config.yaml
n_layer: 10
d_mlp: 512
activation: "tanh_gelu"
tie_embeddings: true
init_std_o: 0.0592
seq_len: 1024
steps: 4181
Each number is 500 + 40 x the weight over its row's rms, rounded and kept within 0 to 999. Layers, rows and columns count from 0. Numbers have three digits each. The size before them is the row's rms in percent of the matrix's.

# layer 3 attention query, 128x128, rms 0.0479, rows 0-36,64-99, columns 0-127
083:504514455467482513428502557495500550545535523523542464474536474540481517508497471397534520478498512524536486476556518497509478489485485497513468494467461493523460562513469474524525505498501481483486549538524467564477431446443486441524448471500484509500549397439420484555534514475478485450536439546599462507418508549483436511453508508503515427460518474560541454380520466549459497582577
114:529475538529471474545533481438468475415514530512514517507564480538546443481492519523460591523554444528482544536511568568476558420538444566534556472483517544543517480489524528460551573504465560537492565473463518527494581551519492555509531627473456554525557547548490473489510545525478556592482545489501492494539536485493546523532514500487496474506507484533574491456511503490477433476516
108:502528464492424500457534481526532560527553521578512543534561545468542491477451445500468446469556506520511547427507485453451469443485490514485536513485467538490495498533475468510471512496510405511445551488471512499505424438516475445535481503411604492519474416441526492552480455550495453463533501498542489506491516464455398457484468549470464461487509422464468473428552476553520470555539
104:473477532561469507564552498503508532477467514523472494483510460464471450519452469586524481493470580511462506467497461502448542498517544519426479522526443497501489456521524512528487499456460482448487433488553519487573511489543498490580545481410592468519477565556576484514489497513519520482516506426547507535513514495530421430465470487435449559485477581488475492606510424499485518406459
096:526494544535507463522478469473478498552533519465487455513523497499509543473478516568456488416495486502492551519462560525543538480454466463440552569542508453502564445432502518569546461432560476544490495514414553537525586500534492529411499481516430567512529569472494529459498487413537526526472572465495433522598515516522506550554548483506508451518474438565498503483535499483488484460539
101:500464475460468525366562582483553542470438534488511477487535522583520466534502494481540555504559497500495495496504505486424497507499469518460511533521517524457499501497502499566480525582456604576462563471487503485464550491475456506494509509440526522487523422498447463503533593438517511541539476534506520536502573515488463427498517501522505434542541502492562527482515527458390436509535
101:487505414539532492540524484507526516442531474506471493474558422557529541469502474474511546521505576591541545451551549566476528469517483447522476455485507529487508519490486449469515549427530485480474532470497501522519488482449524403484529474506543520513535441471460513603489480505461485525546460469575415529477436523537401526493487527525487477525559425510515471429445432551464443537506
094:466469519520458554472479518475490381437526460548498473421471560519433484516456500470491466471537478422483502540559506500480454515593497480514494505502511492448511488448494469467476473457498490522442534543551514507457512468533464551437482523589548480452515393465464500579524453453457473495606556547516482473450539486526485509519513466539517462522489470517388513457501527475478452524534
081:558535532501515526473527513533527553561441440431498494554534446548450467451512506524540503453411602479514451422492498499527554526522505425450470453548468510505424530504469472579509519543504468492442507542438547528512553519522552495464511411545540480488525498497534503469481461446435507557490527476489478531446566527468552427511433491459501503481499516500511519472504486447468523493393
092:515489441550414394517507492516514465411456470435529521588517455493517566474542503524395454533498485536506515515486453536554530445524531538552470503468496538535489530519572521449476497534539556480440477459518486528469545488533502492545513508487452479493541520479445492445484556482497477581498524484462560508570425448449573460491503500513569463454476514533533480511556448512522525439449
092:483495471438539514467536593516535455482505484588503517500554462527600488507517425520473437384518431570484427449515511522535522555463523451530499500443491551564483504456487446456484514534564436525548453469445536445564446484498495444447446488466564511509505560504519539474490529558536476477501494491508472551479548472521556510431490534527448440465473494516481479536505511487534487530482
091:513499473549441549460507406485461550532511412478491570496467491452435564485531540483468521518469472496469532495505509539454545585436520473444465499510465550569440495429493533520545511475482519482539513496500508482516482526424505489603504540538455531496478534524512611462493475497485512475558440462534544461512474552594522576506521532499442542522427523511449535520512479533530573501471
102:489510538540466541486435487561443496503520488454444478461490510540470488521577573458481479529482508487545468421457474560508540507569504428519489504462483561412491466567513454575433560501556464476460510449513507524489490469466543452456471512433490468467444476489469439541490528503472471475537469534497515496514508467554441536539448553548532529546499390464511514457554534456502451459416
104:485510475506510493581487483549436503534501493515508504483481486409578504422555443477461427562527460450524453546514517450506545473531581530520489452495458525493551497467534413447574518526522487487492521568437458588489503513563437495487551537535507483543451555499449501487509517497492499561504512376517486426588478485481531533448490481530529493541491504531519494515478543435486501559524
097:517459502509512503541467424523541526502531517429415527498488416565430517528560465542539473493511457435417581524486509536458471528538501467458510565515482488513504434518475482517465441489522485502422495525466538494482472522421570516555458456539552571556524468479470482495540492502485492465544495489462457549480563502538497498427525522456592596497497446549517468518455527559471532529472
101:509505563513532522469496446582513511502493518564503501545481523542451490552542474506549496473495517452513542489545527475501389466552528511394492443549558492477490508548419496484528451452470521436421457443532534499503510538536494467568501512525517477518537514553513563490535516494562488520409480411540497516564511486502515437510430568444445526526611513512467484484511513507534563497503
094:461573449505577446468495532571444478518447528462491503497504553463531490430431534445514560466426450554570507458447421488551411519528513465446495514506591507536521470473476525498490489448526483487524493542510449523540454502507448522484487523507567502484494473472461539453503520484469482492520495414447541498516456503551526485501489487455435450499499479466471476521533532419542497632527
090:487497543441406428495535463544558502448478514485472606530505545505474573446476513568485526410435536563504574466532508561417480465462473528545510512552510541474475542519495482503553473520492515546465491509443493494503491499448550467469583421460515472524476510491498535508593500457509548476592451563511541544510492509478534445519501499521499489501518561531477473448431494486480506558509
102:505527559486547441496483435537452501506498500410504528513533519469470467433547483516519508542482485523489569473459540502534482463485535475424543524457576464486487471468516459460439508531456535430513485598565566468491460475588491497459399543457486514455464545520523508552498471479538539511538480542456489483486446461565492594514482448503535520467440552465492572514494509502447457446560
097:456558483591522484555464452507473527525486479466397435538542467489515440428568531448508534457488536439479480557480545514517498525506530528448461486518482466488517435504541570570482568483450476558495457521483523562474539503496528492507616458450514454484503546596552524590498559491552514511492503487480531430498480552514456498504489519515505465527443436501548506554498439523516523495497
095:527539448561501501489532523493498442611531508487546549517522537463466541527539519519497478520500537495493485542505527502553514551506568455535501496467531443474501590566464510516457457535519502447497488516536475442524483518487462487474443486516500495513475472539411533639445504491488465552443491555469420487512489478553468480498476457573531461554499486477430588403517506514561426527521
096:553466488501505506545492503504518435489527509514528457501516499498534504553427458581513458468543520555509534503559421432530552532521499537555493469418497517488475493481464480552508491586539476546474459510493477485442495510563433453486480498463442455489495481519553498617517372543449495496459457538521499532501533516492463469524503569468560471504556546489425508529617523499512470542519
091:553434477510536480459596548462534519513556488511466432549533575473563501471557510467529534514478529524506508479499557504484457498451560507463541498518496515499506488546458528475478441569440481503483519517461535497527465448462487500460519613568499479513464487492541551438535516566531458520510529377483550515537489436602551493480567482587517487479518458523488512552481427485515523490503
104:500566478471488541498576457517548546480443489527576498491493494521512434496481519558522568535483528495496465506500498499452600379522524562471525461471504466614534483525481576451535455512511539488509468497466510494435497585457482539445501503537533502566438546526479540506501492552549488569498541522433413483461464511470498468523503530532472482531460548496498502476478506427576458555509
087:530518557490584472418491547492517551577488505500480464485504458529492500500544453495506462591490499546436458448411536489503519550417506481413534548571527513495529500517442434527486521513463480509497439501549431530525513447477491415509516458536470504525490435455495510524491527507524504474497508474568502489450490475541492588452529548487501473553469547541454490443453424439461520535418
099:577492520560531516543503502521499456518539537454562481488500492542428482516561443514506492422511523465483535430470524442453566471459589464472529493477518538529550467463450553544486482448604527455433466449415457484534540545522464476518508480484547499517424506506531525507448443417499504485479448546443580462496526544567496531507533560488505545512448488493521510492470483534477423531510
091:513514461489443621503528468473540485482527437572516437488519486504474537484565573483474466585585485544527476503539462597470563512527477524501536445488456466483515545558494472513506441549495539479538545425456522520510455503504521531498497552521469478502475480480546467519526516528498454535512466467488522518577457484594498470523459479524438486555528423506542495415483543517570561500564
096:529474550482504535570501487528479500520496521488478550459487494468473489537425499548453523550594504535485540517445583528493488535537509467545489568429445483519519498465475477509543521449523463527511545521530465465478526540503541597528552505485418514538506544540401482509482532515476509558462575447541558511487546465469552511526518478457532499508465548439606458530493537524608454481547
095:508386449480511472556507507538534545546512526449487571585556562570480511425424536534468598603529567497500529539565499492451486538523556467512482511442459468485504452540490496442535530580504495538550494473528524456505544519534505502537492479518521457471507447524506531489500491567464484514452490532500419492528532468518499505539533537534523436494492479504555534459531489407522474545529
097:443526517494490503510510520495478458497477546478497493494471489539566524514557532537517499532578467487511495424508464519445476475514470516503523439479491462488458509428451573499482524466541539486440496479478456410483424479540446459518518615461547528515559485486483517500488447457397542516500529565532575589460533478517487533417566448572419549492420463501525509486494533481505470531487
110:538530508550487526518503472394521489442429500499502554536564494550435454559546444476473540460523477482464477541515568545432513474441427589508504498520491509439483433537485489533503497498473555503514513523524452512532506517529474528440473524536445552550469467486568511496541419511504507489528554517514541530487625483414432516546541483400504520463523498494559498478516475498499516499448
091:474510509499499573517545477429538481483448408454492452474481529500486466480469434464432544573589483455571470519467472491541480562496590519423469490476535450506538436524512490422534497477525459506493552565507542514485506527533550464505459483516433481535487419515491482576560506518521445532511464477498429552526482509490519452441464490481453476471451457501462597492463448466486452517503
102:435525494474475489528476542516424435528448444447570528522450423499448528497468478480474509478467484536486475448480517515562471505529478501551472494464546551559544457432494403557487551539491468467486434478525440527512459495496491468524471459472558501469506484387557514533467530532591451466490486544432456429543494529467525480537492568486496494555508513445521458431449479526521519559467
101:473471509448523471511566507508525467482457582444462404478490516568539510494423471527518459467410568530563494517404568502575646493506445533487478447513537501494547494530471501523497524558500527494529524467463474516505456497506525506412513512544533466502488523457483512489501501544502532510517515547477539537463411522458496535493540482563531520493444479521553485455527587497442478542504
102:551508521433507502475463490409518481502450586520465558524497550521592477479510480502561457433515473484502518499513491549473543577481484535490509596457518524521462527430467443514498505573447510492552524510538514546486537452550495565522527475467506540513484441525465392555456540544463492539542495513503488469459461460536481493431498453495483571414469520494523447435460508590481505527517
106:494487440466548485510535476494464554547570477463514533608510544576533512530514545550480510501529484454480460420544512480551479552466533459504454471517442525472488550439486503479525473482500466469486519535522530423473554603532489440482491435524498442480539525415520492451464479489470430463498543511523450502522513439557537479605575528446498559571509517469511498519482522523483512488576
113:410575453479568488501456551492498550527440457467553480442481492485503538520478441509521557457493563534583498553527431548456523470577544493515488481471508598513479495527525504490427541519511529557497507516468465498433478518507486517525454492517606517423485464517491479484460513443516401479513492484567558463484523472524506542511512539489612489432487477447464505473529478493523497569514
082:563479461486489498486502485492567514501525529456481529456422533591531550514498512507516564587495465460513528482563482454497492451423527532444489568482507376501536425577442567453556437507487505535455432403541454521495539486485509457480466478458445488489436525528487506443534504502549514508483483469523512507487470422430544524526501528561492500508509472513543521544419483496526485509524
073:491544556487518520489487437525511595453532525533471524519542548529500546476549564473502480480547532523474526539426525458556515526521491463519517504513529501468489520422482465460467476444486514538508496492464509548511485488543552594489493484602544567492464526461492545554527471368559565560454507497507483487490524513510454589524470493462503468537481457475423487438532547499526594504568
100:558405452487495479451579453482504506501523525459488506460458520505569510551482502493509498425457478444517516512575470490481494476474448542532449526515467407565555444592480511471566520482484514513485490391481446505493518497447396446522450489444515468455495516493533472468521483561465453476449492479479496519486468417496575439451500527472470504513502455533496454482468488464567495578516
074:510471489513423499497536523521531507493482528499553542548514507511522495520398489500493412480473525427523495525485537499528552447522580510478520470541504450452493523504453538560514534544599502419511441470488508499471482523500537481519552439448547465500561465487527488447515494390490528498469475497431527477438551449542499484489468477532493496489507455467565579545529469413499633493503
095:521441403478518453501449500531505574507545495494590554474536532403524522535515530520511529489526514499420539479556446483503560489490487571520473498476514541451531544484508588403486540531469528552510502473432494504501498520502503480419452516542435542549453474479461552520507490523472558560468477476401483519557542514514527482580549525441432466557489472512486470467510499553512485478524
099:620516497480441511487493521568470521586459460498482506457486529557525441503506523519469459529498515531452495462413548437560493497506482539484501605473486495486561437495531452546555494550498529567513487476478523521513538507537518555428495474493548407491487439522464458508543436455459508535431490481580483438474597445497478472530480505500532516500528445450499479545528535517502514495570
100:487479506531555512470475471503529503451549537421431491493502457548517502413578493500535559483519494483595451492522536492454494476482484436479516478471536515553484487479500432473541530488492486485431477473477438502463517474495554463523523486429526591420449571526541554543480476584524399498494453489518559490511465433475451614497473519531496537463492465474552566521504508454530467523498
082:435480500561480524534614513474513534456534504520508483487508541366469447494463523460595562435517477508452551498586486520452445483584511472559549466475466436502533493526476492448517534516466516488479551520527476564560508480504473430499457484474501598515527487449581514480516436529448501483457522465528503495510511488512506518470596513512483455506484473528499461483415493513534482488451
100:490473549541575508517496539501498526476427476443489479484545554487467510540494477505466481442502529472462441506525479560480477514521525551472511512576554485492488555550559520521496425516496458535497421498513481572461517538503460458568466527550549536535512497481605482511463500548438483503608547474553517513482590449563551500413508520469445562485496536455422484464493468486558455529481
110:462444488509465439557519485494524482489469454497589478541508499516537534468573500556437529518501572529497522473516461447451568471548534578474464556507517513567478549505480535558432451517518474478512502465431539441458488495444507536526519501432433473505485502487529495442407566477548509570483609526445515536494456514544502497530595567450498496491527506484494553554552511491513519500525
090:490474456462499546479523559491509585523436468488547560546533509464394543425467526496536490464471489469423447467485503536557495526534510477573484517537483487484501526558511536512508521448514481465483515463501522534533500518564493459541434473521515464496402508573448532542531430477515472507522555486431456492517450514529512466417549472558429495527449539535449479540548448505468513604495
111:546455483536432482505494503474445552573502468481525469494489437516493504501495484519574568544517440563553517500522466526550542555475467532531512543535480480475503518509447554520492491534484524518488504498498487595488444561519445453533515561491498515542459519471513502494447461457471505564416562498520473460530575568575503526604516586519406538464476536531574447483487519462528539439479
111:537475492508456498486486415519514488531547535505383555496483519554431451505493543487551482487544499508569459494513489521501511517505424473529483543544520545542522516519501478475483589530476459456433487425465484472513553471496490566594442549520536482526525464512446472517473561504518506511450529576509469475492588494449549463497523519509480567499512435509498509473413541514508532584392
094:543492525497528475460554507497453450487501475480462446498535544499418515494475509608475491469403485537554437460542507510425525491482502526478473475475468484515486604585533522531522501518486482427485524518543510532511472549451404493514491459451513484470490475545521446489482563536467511555484450494497549482508540489555442521541542569538493517526554487455533527481461520484598504466376
102:517529404477485448470542470539523429503521514468447467460501504562496394567566485461478535505579456519462482481538487537520426510475492510491492472463532611559534465525497444496510514548424458504510511492485506550442533492477491495537461579553554446526519506550486527504491497502474496471460410442479500452453494518439529508440413504497507493522433488533520440493526508494560435512432
101:522491504593459466512590485479466547519518397481498471549599520489496465501452494467504503515508526468466457415516474517536470572478497490487586513536481471452549522600442529505485456453451536557500482495552549552466513512490479452516500494479568479486478496545568491490413491462515518475479554492452481576468571533476522477431486450514467567481460498535501457468544479538488467544428
110:465511436506485506488433518425476507435472409469492474422522581557469479552599505458494544437570429510574477532524509488492474450548525513506504369517483480542541557515517461512461461476484457428486488516445558469505518426462538532474468520508486445499467473500519511526490513450565492525490468489506500471534515489537444548497431483545506509505562490573518509482577517511525468509556
097:486513462485559469529569543496481502483511516577517525520463516554493496556399535469552483529485489454496451549488487495485485467436461596521407516445505429522533478550575512584530531428469437536530465503516488579508497567538464522511441496473438492517519569492529498559436495445441450533508520540527532527459576498533564497519546421505523477487539524482528490475527495495514479516429
105:488547558564594449565535516449501505517522486579596499567503490495564507494520428433562524408462526495469571530459539484472574516568518494528511505476444569477431488496471493483503547457532489549542510484496497585532560509488466555463507488527494518498461461550477533520458535480495572532539530541578518532536421474490473508512491456491558522490436511453479515502477461521533451498459
094:564507484515549474545506508494431535487483485554506484508477532444469473522529443501471416538509494483437523517484547522525540496566514517544502461548460547513592567495532517488545483500539467514508518531460470448470502607466462533507536536492423455523477458466538467425491448537451506525463626516490546550417463565467565445523516442431439483531477521536509524467512537443472520504472
112:476467423469491448448498470529500480551533425594525526498527498613491487491487512539525523500500430495467427514515508474467463442449502475466504507514493541486559476455533462493544576505460522458454472458535542472456488462594537512461419483475527511487532520476498502581528480485472388465420497533523440475504514496435485497477422513574565461543452493559518460499488560479495466509510
098:439528566474473524440577496521557545516542406497532496459496485457505522515432520535538493563471479553513466522600458515459434514471522486521469501532560404539512518487487520541517529527532422512443517572521491494491471550507475433538449485508501403524539487477548564504538520482436425500447535488503528522537513527514501509469550522498534504489540535531466541553432577493478435577500
107:599506518463434573521552471489485454564464566462433552515480533491584411545472492555518525539483490477510468447583452478501490468511509536530473537446447519514502505500547520400559476559449528476522512496435523499499616521486570504514467485488576535526535477546500499465507572542563452493484535455470483496511505545476484502500451501484494525484538516486441492491548506529537507488402
092:478511493542484486541552463506513570430496485605537457523545420512415460390440482510424443547552550523462529463471544573508519545496537531517488493514493519571489518507513497471534447478576517539572480527544488547537540446532413570406531480502454517526515556498480478455491485512526484493482550496497452452478494552451537564529509465508481510473508510524491492462500518575469499476459
098:460513477531524521531483513557500498510545469552437543534486508482516573470508515487423515467457504485531439399499410520491460489440536545488459468516471530545424577468514462530472553512477430510496495500480432456527448442454538473515523471505481518518449460515479490403439562543417456570498519470508511475426468480471489500485525478485510541549441442504515470534441528493519617475481
106:519477461458446590435483502452549497458515494549523484467530538519437540525490497491491550451474545508418533497502519522420531484482511452458599558487508459495542497536461488470467481513479468541557418461529520476549520506510497530608522533533463467533478508460501507476525538484373536483515464512563577508523521444565526453508527519536569477442487588508522493534483567448508522492533
093:447547528492546500507463470495438543449506489528560466510529481479526512506489502476480423461563557446513473533549478501477428503518424475571528540528544504512463487452610446545511464498558491462515563501495487558447532535509501436483490483515521525492524569504539407520560593417432527542499571495513464467529464463528505477517507506517544460465442529479469546429485486423543441525502
110:524500490553562482486515543520507589520525539472492561466510489367526528524574436539421512485480512514513524561506565499488556477513586527493517435509426447539437572464555527563509525479444553512552483551492547523499507470480463499521552459410478534500550524571535470450461480497509508517407554531532510471477506516518511539514486482486495524452464518452479419499509499476444521471535
098:499481505490508414613524525470545498466497576486491513474437454474426535526514593519552514415518500545445579463511509554502501482534470521513501595550548500489499468492525507456470502521541543499470464472574510488519480548525483475487513484492570601453446537453491470506507454442458538522554504530475499465475579564465518530538514453467507586540456529462458482488468469510571466479470
104:486458415522531502545466451520505455537528476521455503463495513522462467518477463483517436456539483500555536517561447523473482493551551480555589448434510534511507512498467488490513521460474536459499505487524417420499503565584545569512405501507460530449518425489483519515479382398437495461496477465501505495492504465436432526525512523526517535457457492480513528464490485536545479502600
104:535510442523464465587472496464485519596521492502412537526457521475535469542495450462459431545461508516428471426484516432485495430487553575514551519470467567520505514399472557437537444538558459479530517531533488441508497523497452487438508533529463405498492537516478544496560536452463471469480559468521476474539509434531530496540495538516463504473561526506479455516484523465572482472516
093:458547468521576436484482442566434502509490509496549459514464522461494506442475525499501550461592565507499468462525505464505467558443469473497495531486547485540527439536475467450506597510528431478555472523470487542484521494527527512597430477477524556457519460478438469533453449468503498466446465487528453513530469465481545475474511450488523602469546554489514405520471457541460454547442
103:510553524569539513446496461533530436462491368544471467477512470535470523494477474538439475489499575476526458504540422430501531463551527481497480506503416471486480543500535538576529536516478501521538507482467494495479546438464544470460433513513521556465561547524503526499591465554521529466480496537456458478542487494512485476581460412496482434499490516492485445523460425469508446407494
104:412514495531510454506511636473431507451502460466487523458551454558530446468479417472543544496540493561509486508498563502566473490479485485507578595578453530454561473525447488477484565525519524530474576460493493542564460487488552485557471546534512459466504469536515503545456513480568522510497528486456532473501485500427470557449496504435471523477461502460471465465504474484512457509572
092:496519519553497491514448521451521557479452507491479496507469502547494512533534468527486483516522473546490491432552433536502451427522516486501493458442453570527551520542522537580495499499544480499486502489487508540475556496423470496543529562655502548534508465493475567390512465451475529507496514422490496568464489542531547491544522548498472550479418598530530467578530489470481546498482
103:555488468495510460487528548474474558567553574475527541527544502498436483457445511491465495552561468515439472473449431504553468458495460467552400428483536579469548511567504521449526535470466480460532492527444504505527435520500534481558488557498500536489529527494552519513584549503564460566524537446550522478490513483499480511526537478529483577504554432522469455530524434424523564498503
# layer 3 attention key, 64x128, rms 0.048, rows 0-35, columns 0-127
124:478544452527527536485566495470549434572434444554475491454481443511538494516474529471492502491493481441541533465550521500486462567451536465497442568517517471477537491543454462480424495519507429470454475477476524480487448425493479487480397467482522475487457383498516503514509448481499472420499432515487517562430500460472460499422488537574478471439497545479440492542441457482524456528515
080:522489515463485501459427553435454564466534510488503496491495496372435520455479480442470503514436534509414487477480433480444447408497459462514561441484543461523490476440516486485426509465452454487499476513541540460493552511514492522420494478559492502520473447479460483513518461483418471534491462516532444422474453510546519576578432456469512476501498528522465538457551480488481467471469
103:479490509429449538496430572472484404493499492491561494493476503513438513492467520506472546529529521483484500532594468493566504514480495497476517495512547474546519482502446565466469509504477524521519541531515549519445514486526502489541451480516455546461452516523456598507536482520478503398524460482605422504494502529536545578505546512488475467443550541504442528535395408534593472510491
098:484528436518518483466502428556573429595448499530511470459452452545554495579499504517519421512483422488528487465505484459548482567484491548490420504475469460457508535533474565448518503568472460466503537498480457505455427485489459397526463494483519521484492465500488462525513507542517458479486545503454479525543494512446482404418450582556480471458480481436500518510498430490496516494550
099:492549450531483485573471508488525515423448497455512515539506492554531460448488470491512447551526521485448479497414490516499553428478421500598579513446580534533425433540463515446495517488505462544486507479531501460498485607503516499485495545523456476458489522581503496536440544576438456543507498453504481500457458547519488559524543528493473468554540426497479544446451473491495493487449
096:548460537477504459457496411532511518524507469515509550543484518380550575470479512531435488504459465563387487558462499495477472476493492545535547467501511535504559492426596480403537487493469453481554412546544488506504493543531518502475490527562487486480462534470547482474528526496450497551522594521525504471523548523547467510498481551559506451473434533532482533489479459483512456462561
088:472550498508526523494455502474574513566481528500563497532487461511484447443490526489519508412557488523510469521436503591440469535500509485452465525466503492478526487481523462602468455486452494521471502488453513495496544526501536525511476452497483461481494460569521479528428526506468499509468387478456496500471621530461495563553443567506431505507487497619551507528530459490513467585432
107:535489481553514522557515445578555433502479445437504545540509489491507494558513521482553506450496477563527514465503501510532571502514532542487524501503551518539441490521510473498481582575523439435493492514475498502480467397473524431572512477519540497470528520424496518560425435557509440439479508502559482582519467547454500415438457561548487483518528479500579525473496470559487511546504
103:466593476503537528546506530540545427590537462524559528478442553494481518547522436524517517490433411465627497477480519492513516569469513532489480469486520542523501495573546523484477538548519512469526556508462454504540554490521593532567462546516571499493452428468503534444512473511506451472463466467471472534541551499501463503416487539513535478458512483548468519511486451460480512555556
103:457489558518460496487534512520568549576544453472488512546518509539503467489489456450445473487496481530491524518455522475425454485510360539528530440467574414427460467456489500479538474526451510547543507445464550481523590556488521525369552530566490543506541470510494481528539454481489462539466539474466444542545467461463470529525485538519537553512487488488463445461522531504509491487512
102:495547495610537487493469469522484510472460503504576522529495565482533498541457541514517442455462523490522499448506500446520527515546494501522458523498524507507561464489468462473542524568479455451541471545504419423430466434482459491466487376382477520511503471494434496478477479587522468520551500533449502518463500505572531498515529515463501563509494384494416554529487506531494489497519
094:506485452504431502453484448486497516481499618488501441541551480475551503421494521525474449484500513516484435464474536523461533509359493517538496484496483468542490465527435516572457495453439498429505531557427455475498523491456546531459461509574536441481515503578480444501509557482463507441435514582502425453518532525482537470479494579460478518521510467472535541451496501486466507512552
095:509442443499498568525530453530518464428463532542501518528468534538447466611505484474531447479540461540495498468512535510508421528538550534522548505467531454462496487457492586509449543413507486553528512517463504537511525459548502497500477499459562533448507504548410474511501528567535447452538465593462470530485509508478516507431464486516409545533414539515496480458479479482537589516547
101:523487567482460571459495496547532557541468518529502553500530428645487487515546555581490506487455507575447514560620511573465564523490520523547521517492529451517527474441503466525479492531533513510443454479518482496393524555523526523556534491498557514519511453507531555539503492442538454485534562460498484511489517470480481479481441583523516465461537527516512501535487460491503571489493
100:561464451450488606498501606518558462460509458509491478518517612482508539531572476506506479503512461476521493439494532465568512514496537473447453487515464575468493543514512538497431446463481472525515570482492480508456479419469419495507619488527508503485443564551516452476496459516477466500459483470484528491518482503552461498459547488525524435602485507456479556487435460490507541513480
094:518466483502504479501516461482499529467514470472516518471539609548530488498538433498566493523540501499514532510397404555445456529550481463445545504512521518441469562470502504456453500482485424411510444495433459526494530520516399488592438513551512459531491532524534454531529526584506449515475530495502474518463528419500517452497501547456433515484560510511497461540400506519514490505507
103:481481510476544479496534510466486490510509427452465507471456477440609442521484539500460455508523537475547485517538416517532593531495530509496495489536507490501496478568495497489529498529501569583507535405466469553417509490543520492546457527513508542514573521507465508520573508468487465412529520541532469429502584465472556499509527514512552508505473486455445614468491499522553489447408
104:515430504486525482466553506426527480358527481466556430484493419477535532535495515458531535532530526542468511538421514509392561540515446554442510469483488570494468487529518462529426526505485406498472469526558454540498493540486405537473485488494512513503547496467474487460492493474459482528508564521504506489500476538566517593439524515492489526534491549481489452489582465556500491522505
104:558473450521475546465501452470430426495546456476464470540476478470490411422463546541558484518493525529477588434563558494413531464531433567517498466467465493527460479442511433476494515459526564524493436525494530502564529464518489507541467517472481565580468499483482497497500483584458491520468535481478500441481512469493508445577498514530535418484541492433535541527562518514525488453526
095:508496545544478529521522388522478543495517539552415513469553585525450514569525505486418436551490541538597599488483514558459537495451487506491553479454481503495474441490480529488448523536463513458552480439480497517535487466571545623495482496549552526536456473540474538434519479484436501519479483479473470477514464482499449536545490456481489530500465486527570550512467483489468484523552
098:471416528520456516563525500509443395487439513482494527521457492481448527499448598477462534506555423422477484443497466512564506482481512534498477484447460484513470444519481483493459505573474466470515549516513487504560506480452546514513507521456504582453563512423557470567532518485538563454532542449450520586491486513550515535511520540527465512421522504484515533515461475582492558535441
098:484547524532523440529515528497494508502487558534544523485605524417522522519452507441501484550499492497482525556475507478491531470455445486488554468503486469473490480505474530443536467545566530475396440545530601431521474495530484434443447467494532565467474451541476548457441545439492521572475585443469467489455458497523467477471496535519439506493540593486516490541485445476471564465490
101:550533538487409519396542494490503471491499454551497515514609465536468490425514487498457534546495505462497568593517506583519467510467518554509474487470488494455498502548486551453524476467508519495546469552482475505482481492499521501507498478484409412547516566510416463557517445413406548494508448516482504541499451528502535492527485474510496483518454605466511561513462529471528450531503
106:575480508509523493543518555461502537527493539517538557524522477473449477502482483494538474575566476466489552524476424440466497508549518470440505520491534512507488494451533466489494577442526573419518470487524500481441544500495437552589531486552467434488556526455460541507476567435492523432518489457397513538455466563546576521526491462466530529542490536502510512484491516584474454449572
100:502547490509496591504555567494534522522487502501464519482516427456527481505503517601429461545566479540478476565528478557437538462529529447603492499503450471541513477492581474481530438562427474518579536514491495479490491482518540567539419466445560511492524438533533489528455493458564494530457541463513523413532503455480486492514486469482472520469475459550493468503595549494509484504545
103:558413414500474426566534520444500537511470495492560583521527523433409504461451462535498488449495488510469482527509555531442548411527514502519542532473550484444481495551525479411460439521498496496510555567510453497524473520507465544474530535551479491499450544557516496483443511528496501523504500461507437481440503526519446548501466466476453484422479562459463565507549451424519493466462
104:512461471526436485444523532498478532505480506478487532542519423533520489463571467485445490468530522472468559543406612460539531451475489545529557513502445455470501488498475501528545521451502543432490474555574476553504568526509483545526459468571577507527515525486454450519499516506515575528532457408443501460515470489474468536537437477446540514510460503522505378491538507514488420478505
100:462500545481456482525570498431468472512515484486434522507539486466522463461494587492536553491473487551484553512459521461494523469499482447550464542513425394439514451441553559472487531502471463530482474472480468437554539517537485447484544502458490536520541482502502467427579546508541515487514522461441512491524433554474520468519478498617479458558502473605463488509509556444498556555460
097:478521473505532431441510536494554367531480464433520471481487518502532468538557512409533525500530532488463535517563507519506515492499493514456493489474504470434484515478497551494557556442470538484454511537491537515556490535405433467504542565416492462495508497473465580495426532466530597432514495461504529461533508533528466555531437465454495491470529486539537531430461481559464456509550
099:531475500508552472482569478526556521569476521440555461464477496521462504494424519482527535430564529541558551402507461508476537533465469532545429539468489515509571446523529460605528540558501443472574513536477514489452477454503554486489497570508538513486398553449468452478531521547463515478457466487517464490500463544534454394479451526532510498520539501488469492449488473476508530507444
115:532487501480530542479501499542489468505473547497494542439550490447489598491543501530478486491445477481566497510476470485570498561497520465565408520517561532496550462527471499474477524548533481484443541525538462475475517396480565430513427530510543483487427445419475495466483414550546492469541487493421469525475490454557487504445509534570457515575475521440468533504495479464461442532561
091:544481459491537573511473494465433543560500493532473488567542518511494490509531448453500487498519545514524435473497426464566525563526519517492515441512492436505496528488424537520507524445495486452550461521450464536538450449547535483528522506477504507497430538406518528399504565472530519408548465518542566545552519518550475564518460473540429432568557502489502493544466467536477513567474
098:483489511530399484479466471448506543480543543451394444511468549551533496547520473550517538508491514559498538505486517505440492504483404520585486536523530556543493480475493477500459452518458547500498521499486492432568562532460486458545552562519492469569516509529534546466473575436537456560493516464398473527495474458527537550436520424516578495468429516474481531472489505510524496453483
107:613509532446480489507484494517524522445495493521480529465523448477442442488540532472482474513558484481453557501501448462500530461524462518482522505456491511559365498473541506486491517452569534539548540493520539457513483557471499456427534504502434467527528539539467433438457596565497480551554492476460483523560502486574435520561478509478514512546501405524540511455510518454552511445459
097:484520545534539526536518536500560570544517558555477467498543505496531541462490507479475542424457523507553480414505541482453540527504516470441447447519459459491468512492451569459490457537466460564544480513575487487549485543487518462570481437499538483491527520428506558510502490464546567524541574544509501434529425476504480428504502503465524488562521424467423564472559424499470451483460
105:529545522495562564502487507452493462471477498517504485553470464456463517583466513518452601521456478496522499483535463525525424492460480509511524491568562469530489514522465555541490534537459456485500400580489458497496492475480501407572482566464507492476469527578456506536463521504418496528539420457514484450453508555484483562467535524522477494463491484499503490457494622546538507592468